{"num_hidden_layers": 14, "hidden_size": 64, "num_attention_heads": 2, "num_key_value_heads": 2, "head_dim": 32, "intermediate_size": 256, "vocab_size": 8192, "hidden_act": "relu", "norm": "layernorm", "norm_place": "pre", "norm_eps": 1e-05, "positions": "learned", "qk_norm": false, "attn_scale": 0.177, "bias": "all", "tie_word_embeddings": true, "parallel_block": false, "init": "trunc", "init_std_qkv": 0.0625, "init_std_o": 0.0118, "init_std_up": 0.0625, "init_std_down": 0.0118, "optimizer": "muon_variant", "learning_rate": 0.0118, "lr_mult_qkv": 0.7, "beta1": 0.93, "lr_head": 0.0123, "max_grad_norm": 1.0, "warmup_steps": 200, "schedule": "cos", "final_lr_fraction": 0.0, "batch_tokens": 32768, "max_seq_len": 1024, "doc_mask": true, "train_tokens": 145900000, "max_steps": 4453, "dataset": "wikipedia_en"}
Each number is 50 + 15 x the weight over its row's rms, rounded and kept within 0 to 99. Layers, rows and columns count from 0. The size before them is the row's rms in percent of the matrix's.

# up: layer 5 MLP up, 256x64, rms 0.27, rows 72-124, columns 0-63
# down: layer 5 MLP down (transposed), 256x64, rms 0.0686, rows 72-123, columns 0-63
up72 081:68 65 49 57 46 39 81 38 63 62 60 54 29 48 44 71 40 46 60 28 46 49 39 62 37 09 52 44 35 62 58 69 40 48 43 14 44 48 58 49 50 57 63 27 72 69 40 66 36 59 58 39 48 62 50 52 62 62 55 24 25 36 91 48
down72 079:49 43 64 63 44 37 57 70 14 42 51 40 67 65 42 32 27 58 46 32 41 55 70 55 33 55 54 75 36 98 21 53 33 49 40 71 58 38 59 59 62 47 61 59 59 36 59 45 52 59 38 61 53 47 78 63 25 75 74 46 44 44 55 46
up73 087:68 62 52 39 54 35 70 38 52 45 49 38 46 58 55 51 73 41 37 61 39 52 51 29 43 70 40 55 51 50 46 51 22 72 82 49 34 45 11 42 53 93 46 52 42 48 32 65 54 56 51 39 44 08 71 46 35 60 26 52 41 31 44 63
down73 072:37 40 44 81 79 56 38 99 45 42 50 51 49 53 39 47 74 56 63 34 61 54 47 51 51 47 44 42 49 33 30 68 72 17 35 65 44 73 78 63 51 37 59 58 53 47 61 39 55 63 49 61 58 72 40 61 27 28 54 61 51 36 44 36
up74 091:36 40 36 33 45 33 33 61 53 36 34 76 38 52 51 94 77 52 45 53 45 23 41 54 38 61 51 39 61 52 58 39 72 56 59 36 66 51 43 57 42 38 55 41 27 38 51 76 58 40 31 51 59 60 32 28 80 35 67 54 40 57 41 87
down74 093:71 69 66 34 45 82 51 40 37 49 49 32 70 47 54 71 24 50 60 27 29 51 50 23 59 47 36 29 41 83 44 49 28 35 39 22 36 62 57 35 37 55 32 39 71 57 60 59 46 39 47 55 30 40 67 59 63 72 70 46 48 47 25 53
up75 087:24 55 05 49 36 59 53 24 50 72 50 73 16 65 76 46 63 50 34 33 43 54 70 67 38 59 62 32 46 56 38 54 47 45 49 53 39 70 39 70 60 62 58 50 25 45 40 45 67 64 62 64 59 18 55 58 57 56 33 48 40 62 64 39
down75 081:45 44 47 50 56 66 62 51 79 31 62 38 88 39 80 43 56 51 50 44 69 39 71 34 39 70 39 22 63 44 55 46 26 60 41 42 52 43 26 58 29 61 17 69 60 33 71 59 58 65 53 48 55 60 56 57 29 32 52 33 51 58 28 29
up76 086:57 60 46 71 59 52 55 44 53 24 70 54 59 50 34 42 41 71 52 48 29 61 29 44 70 58 46 54 45 50 76 25 60 49 17 68 56 42 78 78 43 63 75 20 52 40 51 50 35 47 62 43 22 77 54 63 41 43 73 49 43 37 66 27
down76 083:23 48 27 68 62 46 39 31 62 22 60 80 39 54 41 63 49 45 60 63 59 59 14 32 61 41 60 54 58 63 51 52 47 35 50 56 45 45 66 60 62 49 51 32 48 31 53 26 57 35 66 80 61 77 70 35 43 20 48 60 33 58 72 31
up77 098:57 53 71 38 40 52 31 58 32 55 80 63 46 56 62 23 34 55 23 63 60 55 49 52 37 60 80 38 61 58 46 42 68 60 36 44 58 47 50 62 98 39 99 52 34 59 40 59 45 48 48 54 63 59 47 51 55 33 39 20 52 52 53 56
down77 083:46 63 72 51 50 36 38 39 30 22 35 37 42 42 62 55 48 29 53 62 44 27 16 42 51 65 51 60 66 57 75 36 32 71 27 59 50 61 58 51 63 37 59 58 62 34 36 41 89 43 61 59 72 66 54 25 62 51 38 35 54 69 77 47
up78 109:64 39 69 28 50 58 51 53 34 59 64 64 37 43 81 48 30 46 77 42 50 31 43 59 59 31 59 06 30 45 53 54 38 25 51 38 50 29 59 51 35 32 40 53 46 44 51 52 36 38 50 54 12 62 48 43 83 62 69 67 28 48 58 57
down78 105:49 40 32 38 48 31 39 44 51 59 56 67 60 39 17 38 43 47 38 40 40 63 62 39 52 32 48 86 71 29 73 59 49 54 60 38 62 49 61 44 59 21 45 34 53 44 43 57 43 67 53 59 74 33 15 37 63 82 46 66 72 22 51 36
up79 115:50 54 33 36 60 60 00 65 43 63 73 51 45 37 48 40 50 59 59 37 41 53 29 53 28 27 50 48 70 70 62 33 42 31 37 46 61 67 68 69 33 51 20 57 57 59 45 66 49 62 57 82 36 32 47 27 48 65 47 64 49 30 42 43
down79 131:59 40 61 57 41 59 25 57 52 48 52 26 62 26 44 29 63 83 58 53 52 23 45 67 55 53 64 34 41 40 29 18 48 48 61 56 34 67 97 40 52 61 29 68 51 60 56 46 71 58 47 36 68 52 61 40 66 68 54 41 36 43 76 52
up80 107:57 20 59 44 57 39 48 52 27 60 60 54 35 51 58 68 69 61 65 59 47 59 36 62 51 43 57 47 94 45 46 66 40 26 35 43 39 75 27 39 39 58 36 57 66 57 52 37 35 79 56 62 32 38 37 79 57 44 63 41 66 17 41 68
down80 120:59 52 37 43 44 42 33 25 60 62 43 53 37 46 07 49 69 34 60 55 43 52 62 41 62 58 70 28 75 58 65 74 43 45 63 40 49 36 75 54 23 27 80 38 66 53 35 59 59 49 71 53 54 27 51 25 45 54 76 72 54 45 50 55
up81 099:42 62 28 35 45 77 55 33 50 47 44 49 07 70 56 42 52 82 51 36 47 63 69 53 50 55 56 48 25 69 22 23 56 40 64 49 61 59 73 72 65 52 46 40 54 73 38 61 53 53 52 41 59 54 68 54 88 62 66 52 34 59 43 33
down81 102:46 57 77 53 92 73 45 30 29 61 64 53 38 26 81 62 61 43 37 67 57 30 37 47 69 38 52 46 55 47 46 67 36 57 49 61 46 23 29 63 63 64 29 81 50 34 53 65 16 47 44 44 57 52 60 54 25 54 55 48 47 58 42 50
up82 094:42 53 42 42 67 49 30 41 40 51 53 53 29 37 60 59 34 75 38 66 52 43 72 93 41 54 61 50 59 50 44 26 61 59 91 60 58 47 58 30 45 42 61 47 25 49 30 73 49 33 55 52 62 44 33 32 65 40 51 43 86 47 78 63
down82 107:56 46 45 41 59 52 50 78 56 31 36 62 80 42 81 53 29 53 52 43 47 49 53 49 29 77 16 71 55 36 53 47 45 55 45 62 52 16 59 56 57 35 55 32 54 71 87 60 60 73 83 45 36 54 55 80 48 47 53 44 49 51 37 47
up83 092:52 18 77 77 29 67 41 59 40 51 39 31 46 18 39 75 49 52 54 30 71 55 51 34 72 44 44 51 59 63 33 67 32 56 32 62 63 14 52 63 42 45 56 57 67 57 68 41 57 56 37 61 48 40 49 74 55 81 62 41 34 32 50 50
down83 090:77 26 36 59 58 30 48 55 46 45 35 20 40 43 76 83 60 29 52 50 54 42 72 70 77 28 35 50 41 24 25 36 40 38 28 55 53 37 47 60 51 52 53 59 41 67 49 38 54 76 42 35 49 14 59 56 47 64 39 40 59 36 50 51
up84 116:42 19 58 44 68 42 58 47 26 44 58 69 61 31 49 65 30 74 47 50 34 55 00 70 65 64 44 46 49 37 37 63 43 22 46 65 66 65 56 42 61 41 55 47 39 71 58 24 58 54 56 72 51 57 39 23 47 58 51 35 50 51 38 62
down84 112:70 50 35 52 41 81 56 50 40 36 69 60 65 48 42 53 42 28 43 59 40 35 58 47 33 58 57 43 54 50 37 43 43 30 27 51 61 63 53 27 41 91 64 45 56 19 34 42 78 28 44 66 55 57 92 44 34 31 61 64 61 50 41 58
up85 098:49 64 65 59 64 47 59 66 10 46 56 58 61 43 57 50 53 48 26 79 69 32 37 36 53 21 77 47 48 58 57 31 53 44 47 38 60 30 60 50 42 58 70 45 74 28 50 28 49 49 84 69 63 60 59 32 42 61 55 48 53 35 76 25
down85 091:52 44 53 38 64 49 49 43 44 51 55 61 62 47 40 72 17 71 69 60 56 57 29 59 85 64 31 59 45 48 90 45 30 47 38 69 46 38 53 27 32 61 36 31 67 58 66 66 43 33 32 50 22 77 56 63 47 52 67 62 56 60 32 50
up86 078:57 42 51 54 32 27 64 51 46 73 31 29 38 43 47 64 45 61 61 61 48 63 35 42 29 66 46 59 30 84 22 54 73 55 49 58 43 66 54 61 60 49 41 46 55 57 25 46 83 31 53 73 61 37 62 21 51 55 38 49 82 78 31 51
down86 073:32 56 52 57 62 63 33 49 29 63 48 67 47 35 67 34 61 36 37 81 51 54 33 36 38 42 49 58 38 40 86 79 44 49 56 47 67 55 20 30 59 33 52 36 49 40 59 43 54 52 85 66 80 37 53 20 32 50 37 40 45 47 70 42
up87 129:50 53 63 36 51 87 50 58 42 68 47 46 56 13 61 49 41 49 41 56 61 47 41 60 44 22 84 23 51 54 74 47 44 73 32 34 62 60 41 96 54 49 50 62 47 60 49 59 39 82 56 72 51 28 44 51 48 60 39 44 38 45 42 33
down87 131:16 47 51 55 51 56 65 49 57 30 52 52 36 42 69 68 34 43 50 34 09 50 77 59 52 30 57 68 73 77 53 35 58 78 49 63 67 44 43 52 49 76 47 57 59 60 67 46 22 16 37 49 52 63 63 53 33 54 35 26 47 45 45 48
up88 077:88 56 62 31 43 31 66 50 35 43 60 52 56 39 27 76 50 52 45 43 73 34 69 74 60 49 56 62 51 07 34 47 66 41 60 27 39 63 44 56 33 72 59 50 60 68 42 50 30 41 41 44 46 48 38 35 53 21 38 40 53 24 54 69
down88 066:33 46 23 81 58 46 59 74 46 74 47 56 36 69 64 57 61 60 37 27 35 70 49 53 43 40 58 40 31 59 71 28 35 55 43 53 23 49 46 30 33 47 25 80 61 44 71 78 54 37 66 52 23 51 40 50 34 31 46 35 57 63 44 46
up89 096:48 32 63 75 47 62 48 53 49 28 50 40 39 34 31 77 74 67 35 20 62 51 43 66 42 65 46 23 53 51 55 54 48 75 48 48 62 39 54 44 27 44 48 52 44 31 59 66 81 55 34 42 87 34 50 52 51 70 75 56 46 53 54 84
down89 077:68 47 36 52 38 44 64 28 36 54 64 23 51 29 53 42 28 57 62 74 39 88 55 50 67 63 40 37 57 77 71 50 80 40 58 54 48 56 52 46 58 38 60 59 80 50 30 35 33 50 50 59 45 56 59 30 32 68 33 51 75 48 64 21
up90 109:51 73 53 60 78 65 54 44 39 60 45 50 46 45 65 52 28 49 66 42 66 33 43 45 54 42 65 36 78 60 40 68 26 63 47 55 62 95 27 79 53 80 54 45 36 47 40 41 55 43 36 67 19 45 38 69 24 45 35 34 50 56 48 58
down90 099:67 40 34 28 22 80 51 40 44 40 55 70 64 52 59 67 44 34 66 65 75 49 74 57 50 68 46 57 42 56 55 41 42 50 38 42 45 67 99 55 55 52 69 47 55 54 43 35 68 31 35 38 36 23 47 75 72 44 44 66 43 67 55 55
up91 097:56 40 32 44 45 60 48 52 54 38 56 44 52 60 44 37 34 72 49 67 22 08 38 35 48 77 67 38 24 58 32 17 76 61 38 65 21 61 54 52 41 75 51 53 46 51 49 49 64 62 51 35 45 20 59 54 75 53 47 51 30 66 60 45
down91 076:41 49 14 76 06 62 57 68 53 56 32 46 28 56 25 63 53 44 48 53 58 39 46 46 54 53 48 25 49 82 48 66 51 69 78 64 63 37 58 69 33 30 37 26 59 48 54 68 64 55 56 66 60 44 61 36 35 35 49 55 35 58 53 35
up92 089:43 52 33 58 63 34 51 50 80 71 54 60 45 72 67 45 53 51 33 42 37 57 62 53 47 27 68 44 52 64 28 74 64 40 41 61 30 72 62 51 99 36 50 43 35 67 69 29 50 58 34 42 72 52 54 58 60 54 34 17 50 46 46 53
down92 078:34 79 38 37 61 26 31 43 29 62 66 57 30 52 43 40 38 57 29 67 26 28 38 60 75 58 52 59 41 77 61 46 50 48 45 51 63 38 46 65 63 68 45 61 53 71 38 64 75 40 49 51 32 44 57 19 69 82 49 50 75 69 41 48
up93 083:53 39 50 48 31 27 19 48 48 72 47 20 51 72 81 42 50 70 65 38 39 45 36 29 19 52 35 33 39 37 52 52 54 58 40 56 58 41 67 54 66 68 19 44 31 52 48 52 89 56 60 47 37 41 64 71 62 54 56 59 78 48 46 52
down93 081:39 41 56 75 57 52 38 58 51 63 51 67 66 49 67 79 13 51 62 44 28 36 40 50 35 38 26 51 38 49 28 72 47 60 58 78 32 43 38 35 71 62 24 50 46 63 65 80 39 31 40 74 60 52 78 49 53 27 51 59 48 45 62 55
up94 080:49 22 39 54 44 45 76 70 54 54 81 36 50 34 29 36 12 72 59 68 50 53 68 57 71 38 66 56 45 60 52 58 73 58 32 57 56 58 68 72 54 60 59 29 55 75 40 23 59 38 29 46 55 74 56 69 56 54 57 54 54 61 61 27
down94 068:71 60 44 57 67 59 50 40 42 16 32 49 49 40 34 50 66 39 50 49 31 50 33 37 42 86 38 52 60 59 35 36 40 28 56 66 64 46 47 53 93 25 58 47 42 54 45 51 63 32 51 74 55 39 62 41 49 44 80 43 23 41 82 57
up95 090:23 42 22 23 27 64 69 33 42 56 69 48 47 47 69 49 64 26 36 62 38 50 42 53 52 54 65 47 61 44 58 41 33 44 65 66 49 72 68 52 48 77 29 57 57 61 88 38 58 36 47 50 20 64 53 34 64 54 60 71 71 53 54 26
down95 086:46 48 63 48 39 60 68 44 54 33 32 41 92 56 72 45 58 63 47 55 65 68 63 47 62 48 29 56 53 31 59 46 40 39 58 45 27 52 74 49 52 19 54 44 54 85 46 15 61 43 76 42 57 48 49 82 64 23 48 59 50 71 63 47
up96 104:50 45 60 22 33 31 44 44 38 39 52 83 43 53 34 63 37 46 48 70 72 69 41 75 33 44 60 73 58 76 59 40 67 40 84 43 41 58 51 32 28 78 66 49 46 63 29 37 66 47 53 51 65 35 48 32 54 55 30 80 62 41 49 53
down96 102:29 71 37 38 49 29 33 59 48 48 60 70 67 70 44 51 45 42 54 70 80 71 40 62 65 21 51 28 57 52 67 42 65 55 42 35 73 64 59 34 54 48 66 28 38 31 70 61 35 62 17 66 73 47 36 62 40 58 71 45 54 63 33 58
up97 084:66 47 16 42 44 43 62 22 46 63 76 33 62 62 42 38 48 92 59 53 48 49 50 52 48 44 40 62 29 24 31 21 54 58 51 59 45 70 54 57 48 54 54 41 31 48 64 56 65 32 57 69 81 49 65 72 55 26 56 37 42 54 79 41
down97 085:75 40 26 75 44 50 59 51 71 48 39 59 57 71 38 59 43 50 56 28 38 34 44 72 33 37 43 62 31 31 32 48 10 58 52 58 34 54 48 62 43 45 46 41 48 61 48 78 30 48 29 36 75 62 78 67 55 51 36 37 35 63 33 74
up98 097:56 60 50 66 30 47 29 55 49 46 31 55 55 63 25 36 49 56 25 58 54 69 39 38 44 27 59 55 43 73 51 35 47 54 27 58 47 37 56 77 75 53 51 62 44 68 38 61 31 57 56 78 35 44 54 51 60 98 67 67 41 81 67 51
down98 088:35 45 50 64 56 59 19 43 50 34 51 34 55 19 37 19 31 54 47 49 41 58 72 46 49 48 50 56 47 56 54 36 42 48 47 48 49 75 51 65 71 21 47 59 36 58 49 10 25 63 47 73 53 46 19 75 53 67 82 48 56 50 69 56
up99 113:45 39 43 57 54 35 32 66 89 67 66 47 72 50 26 45 60 62 35 53 24 38 44 34 40 28 57 40 58 44 31 70 58 96 52 46 38 80 51 39 63 33 75 63 29 64 72 43 46 58 44 44 41 47 38 38 47 45 38 63 39 59 55 56
down99 104:55 56 64 48 71 27 45 46 76 55 39 36 47 48 39 63 38 33 32 43 45 51 38 82 81 37 58 42 57 58 50 36 28 49 43 61 28 44 50 67 45 51 81 58 36 26 23 52 47 81 14 64 45 48 42 29 60 24 35 42 47 49 51 47
up100 096:31 45 46 56 45 28 46 43 50 47 44 37 58 50 49 29 80 68 56 55 43 84 40 39 25 46 66 46 70 60 47 24 66 39 41 51 28 47 37 58 52 43 36 61 82 55 38 39 63 62 47 71 49 66 63 56 79 75 53 38 46 05 51 35
down100 090:64 39 45 40 45 54 56 76 49 46 64 41 31 43 59 53 42 66 44 50 80 52 58 86 42 55 43 49 12 61 37 43 39 56 44 37 43 65 49 19 41 50 89 36 59 51 57 49 55 51 43 20 65 50 35 74 55 57 14 45 37 31 67 58
up101 090:40 54 55 41 33 58 29 42 44 31 56 92 42 41 40 41 60 56 19 69 29 54 68 55 30 60 59 49 35 53 51 29 77 57 57 55 73 60 87 65 50 40 39 44 41 47 78 53 70 40 68 39 68 39 35 23 61 67 44 55 58 49 48 63
down101 084:65 34 36 35 48 42 62 44 59 58 33 46 55 49 24 54 26 46 29 58 43 59 76 33 63 78 42 49 09 56 45 59 73 40 57 52 42 57 69 66 36 28 56 37 50 50 57 45 64 43 50 13 55 36 63 31 70 67 51 78 24 57 58 48
up102 095:26 56 67 39 29 40 61 32 57 38 63 70 43 67 48 61 37 34 30 37 69 56 46 30 63 47 61 45 51 83 34 32 52 36 50 56 37 73 50 53 33 52 40 51 61 54 55 62 42 34 53 36 38 36 41 75 58 83 59 53 28 43 98 49
down102 087:65 36 78 75 34 23 27 58 65 25 35 64 58 54 50 22 75 65 42 62 47 16 43 24 61 43 44 62 84 40 51 61 59 50 36 67 50 59 50 51 56 54 38 61 56 43 62 40 77 71 46 41 33 35 55 55 32 51 52 58 48 38 60 72
up103 079:49 56 45 61 25 55 41 43 67 56 79 46 43 68 66 31 64 36 53 63 30 39 54 43 43 53 44 50 53 49 16 63 28 51 65 52 56 52 20 58 72 54 46 57 45 38 74 42 70 41 49 27 39 04 91 48 58 52 41 46 41 70 51 52
down103 078:38 57 52 45 61 59 37 56 56 46 24 26 31 73 23 35 59 42 90 64 44 49 70 67 70 58 48 59 51 55 39 47 50 31 53 34 45 80 41 55 31 32 56 56 58 36 54 37 14 43 67 45 65 40 41 24 64 66 58 53 36 66 52 25
up104 092:45 35 32 63 46 43 51 54 62 54 43 57 41 46 27 79 58 63 57 26 46 46 48 31 35 56 48 59 37 39 30 56 63 57 31 37 41 38 35 39 43 27 60 43 50 44 68 77 73 47 56 37 73 46 48 56 90 46 90 31 38 50 62 84
down104 075:46 58 56 36 33 38 70 56 47 57 55 40 23 67 66 72 44 18 62 51 49 47 41 50 69 24 17 38 52 69 37 45 39 61 67 44 45 67 62 60 20 55 52 47 68 29 51 54 47 31 44 19 26 73 74 57 47 54 55 54 44 54 22 68
up105 109:64 36 34 51 43 43 48 47 76 69 75 44 46 75 32 58 60 40 60 69 68 60 02 50 51 38 52 60 19 77 15 61 08 43 45 44 44 37 51 64 47 53 60 33 54 41 50 46 52 46 37 60 46 49 42 48 35 71 56 67 52 40 53 46
down105 145:45 66 30 41 47 53 29 73 83 55 70 52 52 42 40 27 42 78 66 46 55 50 45 33 60 44 43 69 24 41 59 50 25 32 59 78 33 59 59 33 36 30 63 55 45 74 65 43 67 84 59 42 80 46 48 55 45 73 53 53 61 44 38 41
up106 087:48 38 51 58 66 82 34 61 80 58 47 31 66 51 59 87 36 41 49 50 48 32 55 27 56 56 30 46 50 44 50 92 45 57 60 43 48 59 10 57 52 47 32 47 64 58 30 47 38 41 47 25 81 54 54 50 61 31 42 45 58 60 60 68
down106 071:41 49 31 38 53 39 59 68 60 35 40 21 48 56 40 89 49 28 53 30 48 42 44 74 72 31 27 69 45 59 44 64 54 54 70 30 60 56 40 41 46 57 62 38 88 45 34 59 45 22 29 28 44 34 33 39 61 60 46 61 54 50 34 66
up107 105:80 59 30 58 41 58 53 64 55 65 53 41 61 41 39 60 65 25 38 99 54 63 34 39 54 52 52 32 45 36 56 40 67 27 56 66 50 35 54 76 40 49 54 17 45 45 68 54 52 39 68 50 61 59 52 42 19 68 43 71 71 47 70 46
down107 120:45 63 45 44 49 44 34 45 50 66 18 82 46 44 40 73 40 62 40 72 46 52 19 47 47 39 62 37 54 61 86 62 34 29 37 52 50 42 20 51 37 71 50 49 35 56 44 51 54 45 94 59 41 74 52 56 47 41 74 57 51 68 71 46
up108 097:70 44 42 55 40 28 51 26 63 53 64 54 59 67 80 48 48 44 80 56 32 57 71 32 59 56 48 53 38 17 44 41 46 41 67 52 41 75 31 46 51 75 39 39 67 54 52 31 47 21 49 51 69 69 53 42 92 62 72 59 58 64 44 49
down108 094:55 33 22 51 48 30 47 64 74 38 54 61 67 68 47 68 25 74 38 47 49 66 70 57 40 34 24 38 38 58 58 63 38 50 53 58 43 39 79 76 33 42 53 55 53 68 82 41 52 44 57 35 55 56 48 35 28 62 41 51 70 89 34 59
up109 091:53 56 78 77 65 60 39 35 36 70 52 54 67 53 32 39 62 53 45 32 72 40 39 57 42 34 43 56 55 48 47 45 66 66 35 51 48 51 61 72 38 48 52 34 26 36 21 40 54 36 76 37 44 40 35 79 17 62 72 53 79 74 63 54
down109 088:28 48 51 66 45 63 64 40 71 55 58 78 65 60 47 48 44 56 47 74 50 31 15 58 52 31 25 26 50 87 35 62 52 41 34 81 59 44 45 60 39 75 23 29 44 43 41 53 42 40 40 45 78 52 46 41 44 53 70 47 63 66 58 62
up110 099:51 15 30 41 59 68 60 47 70 70 32 66 20 29 63 26 46 66 47 60 41 45 20 28 53 54 63 68 70 69 41 58 59 58 55 77 28 56 51 35 79 63 53 29 40 59 58 42 67 53 32 62 62 32 49 32 51 47 37 52 50 35 56 40
down110 088:55 91 76 72 70 50 43 49 54 44 69 57 47 37 46 69 56 63 47 44 29 31 53 56 61 47 83 25 42 37 43 64 52 51 35 47 40 33 34 81 43 42 42 58 53 49 51 78 41 38 39 58 40 53 60 35 70 17 57 25 54 49 59 75
up111 131:68 47 57 21 14 51 43 53 37 46 66 60 59 61 52 28 40 65 39 47 31 41 65 45 39 63 32 67 59 08 46 56 46 49 68 25 55 61 36 49 32 76 41 54 53 78 29 50 42 29 66 20 62 43 48 35 42 38 44 58 57 68 46 61
down111 143:68 76 49 55 37 40 53 13 55 32 60 37 40 50 49 38 93 43 48 44 50 47 44 56 38 34 62 90 23 46 53 56 73 55 41 64 39 38 22 54 37 30 49 51 59 45 52 53 62 60 67 34 61 53 55 62 76 67 31 42 58 31 40 34
up112 101:71 30 48 46 26 50 64 30 29 71 59 49 47 25 56 44 60 69 36 54 34 65 69 57 49 39 52 63 55 22 60 33 44 38 31 53 42 74 55 50 69 42 38 57 31 24 59 55 40 49 65 64 20 66 41 18 51 40 55 20 67 57 26 44
down112 085:59 39 48 51 42 46 37 44 71 51 44 27 80 29 51 41 27 55 38 62 51 33 98 61 71 57 52 43 35 37 69 67 45 63 19 51 37 65 69 58 53 57 73 79 45 51 55 43 79 30 68 47 57 68 50 40 47 57 59 32 40 44 35 50
up113 098:51 59 61 17 53 46 32 60 53 67 40 63 41 68 43 31 46 39 24 45 48 56 62 66 27 38 68 50 36 53 25 81 68 48 47 41 54 42 68 86 22 51 56 58 58 62 34 52 79 57 72 78 48 74 49 44 45 43 43 39 54 66 56 69
down113 089:43 49 48 52 77 55 59 30 36 57 68 66 54 42 52 44 31 66 53 78 72 54 71 42 41 50 21 32 58 47 36 80 51 15 41 76 65 36 80 50 47 34 71 48 67 56 60 50 51 58 51 37 39 21 31 28 28 35 60 57 58 53 53 50
up114 124:73 34 54 50 34 32 35 81 36 64 61 80 62 60 66 46 24 63 57 77 47 35 57 52 39 35 36 38 47 31 56 54 35 33 38 45 51 48 60 51 55 58 66 54 34 31 50 44 33 40 50 58 13 46 24 62 44 83 44 73 31 31 48 45
down114 138:46 64 85 60 35 48 34 18 43 78 52 70 59 56 55 57 38 39 31 47 21 28 42 44 20 39 58 48 70 59 45 63 47 50 26 44 45 44 12 50 48 50 56 60 52 43 50 49 48 52 12 65 53 36 36 46 62 89 50 56 49 44 48 45
up115 113:61 57 43 16 55 67 48 38 39 36 55 45 33 36 53 86 29 46 64 53 61 47 63 49 61 70 70 43 82 56 21 63 62 33 53 48 24 55 69 66 56 64 43 34 45 67 51 55 86 52 50 48 47 63 56 38 69 68 48 76 63 30 51 63
down115 101:42 58 31 81 58 64 61 79 40 52 49 60 47 30 36 38 68 38 60 44 72 78 46 45 25 49 54 66 37 50 54 75 60 43 78 60 51 43 36 33 77 56 50 72 42 42 48 41 41 41 33 50 72 51 35 27 53 83 24 41 44 53 54 72
up116 078:48 78 34 65 43 49 38 71 65 41 24 52 26 60 28 59 81 47 37 48 46 58 35 29 40 60 20 48 71 76 68 36 54 47 37 49 43 59 52 57 32 48 57 14 66 58 71 61 56 45 84 47 34 53 65 47 46 51 42 59 41 76 62 44
down116 070:37 64 47 71 47 57 40 68 49 41 42 70 35 59 51 36 35 73 72 66 47 43 23 52 43 08 61 43 71 35 63 62 40 62 18 54 41 53 35 72 52 39 39 36 52 70 47 56 68 70 61 75 45 68 20 36 39 43 31 65 51 61 48 57
up117 074:54 47 45 54 51 47 63 68 29 47 29 00 55 43 34 77 40 54 40 51 44 69 66 69 54 51 64 62 35 36 44 29 45 56 77 70 44 73 47 45 47 69 22 14 50 56 46 40 55 55 59 62 73 44 52 30 33 40 43 53 37 56 38 29
down117 075:71 40 54 75 38 54 40 23 32 28 55 74 60 63 61 65 78 69 52 57 36 51 27 44 42 37 63 41 42 42 68 55 59 41 33 83 42 38 29 35 67 43 46 41 56 28 44 50 55 74 47 53 64 71 48 46 80 44 77 38 31 51 72 59
up118 097:49 46 44 45 74 50 48 37 68 42 38 32 45 51 25 25 60 34 56 61 25 42 55 58 38 44 66 42 45 73 28 34 64 18 59 65 53 50 45 62 77 54 60 35 54 41 67 47 69 51 66 69 87 38 67 27 66 45 84 34 67 50 45 57
down118 093:45 77 50 47 50 19 54 21 43 69 44 42 60 47 44 66 54 35 37 64 66 31 55 71 52 54 57 48 36 25 44 55 54 56 55 49 59 62 39 55 60 77 33 51 47 09 00 60 62 46 32 57 51 48 54 53 62 66 35 29 54 37 37 49
up119 084:55 67 38 74 48 50 65 36 60 38 42 48 40 68 71 45 47 58 47 16 36 74 47 46 38 62 53 21 36 75 37 13 46 38 39 68 58 35 63 61 60 54 38 36 49 61 64 54 61 53 49 47 76 64 64 44 70 55 83 36 39 42 45 17
down119 066:36 65 29 53 41 46 55 12 48 47 81 58 41 53 40 49 70 42 44 53 60 67 28 83 53 43 45 66 38 37 42 38 52 73 50 78 58 23 46 72 37 61 26 74 51 43 56 72 32 47 39 29 54 56 62 59 71 46 45 38 39 73 34 39
up120 106:49 36 14 35 54 46 74 36 62 26 52 33 45 44 55 55 64 46 67 36 58 42 54 86 08 56 58 56 53 59 39 35 56 49 64 43 60 52 37 66 45 61 51 54 41 39 54 65 47 49 38 28 89 37 66 51 69 55 79 37 33 54 56 72
down120 103:59 55 60 39 60 48 64 57 35 72 57 64 72 49 38 54 47 46 49 66 62 43 62 28 99 54 30 51 35 79 36 60 32 53 36 68 41 30 52 45 54 49 61 57 64 57 58 55 66 66 56 34 13 48 72 58 35 59 38 53 48 51 19 33
up121 097:43 32 43 23 45 46 51 48 78 41 69 53 00 33 59 49 61 44 37 39 42 68 45 60 37 35 41 39 69 48 61 66 26 45 80 46 70 51 59 50 36 85 43 53 50 47 42 34 47 49 52 50 57 49 42 41 28 71 30 70 48 68 62 54
down121 090:49 67 40 49 33 49 21 74 37 45 67 39 54 41 24 36 53 64 52 48 61 19 80 41 50 65 24 65 52 22 65 57 60 67 18 65 44 52 45 47 75 42 54 54 46 38 79 49 55 57 25 66 39 65 61 48 38 48 36 28 33 56 56 58
up122 089:46 53 38 67 17 30 61 67 45 41 66 60 62 48 24 43 61 50 48 65 55 56 42 52 46 60 44 18 68 67 56 35 19 56 62 85 68 47 68 69 54 45 57 59 45 25 34 61 95 39 61 62 50 48 42 34 34 48 48 73 50 50 50 56
down122 079:75 54 44 49 55 37 57 39 16 58 63 54 54 24 35 45 58 54 52 87 59 57 26 46 33 49 73 42 55 64 49 28 45 47 27 58 48 35 46 73 68 74 52 26 55 34 32 42 68 58 44 72 63 51 28 47 35 54 32 69 72 65 56 26
up123 086:79 25 59 52 65 55 46 50 42 55 61 58 50 34 49 45 65 64 72 27 49 11 20 77 62 54 46 69 45 26 69 51 56 35 45 37 62 34 54 60 38 38 35 47 61 74 37 45 47 54 65 55 14 68 57 47 31 37 49 45 63 51 33 26
down123 081:42 80 37 53 41 64 53 51 44 46 76 66 48 53 32 24 36 43 37 57 39 36 49 36 48 42 95 52 55 54 58 81 59 34 54 66 33 43 37 57 47 11 20 45 52 41 43 59 25 67 45 59 75 60 65 42 39 64 44 33 39 43 60 44
up124 089:57 37 33 57 70 42 49 82 33 40 48 64 70 41 84 55 56 59 45 88 49 58 59 52 56 34 68 34 38 17 39 38 56 25 44 65 65 44 57 51 69 33 31 45 59 53 67 38 44 28 46 71 62 45 52 54 47 16 46 35 66 56 38 66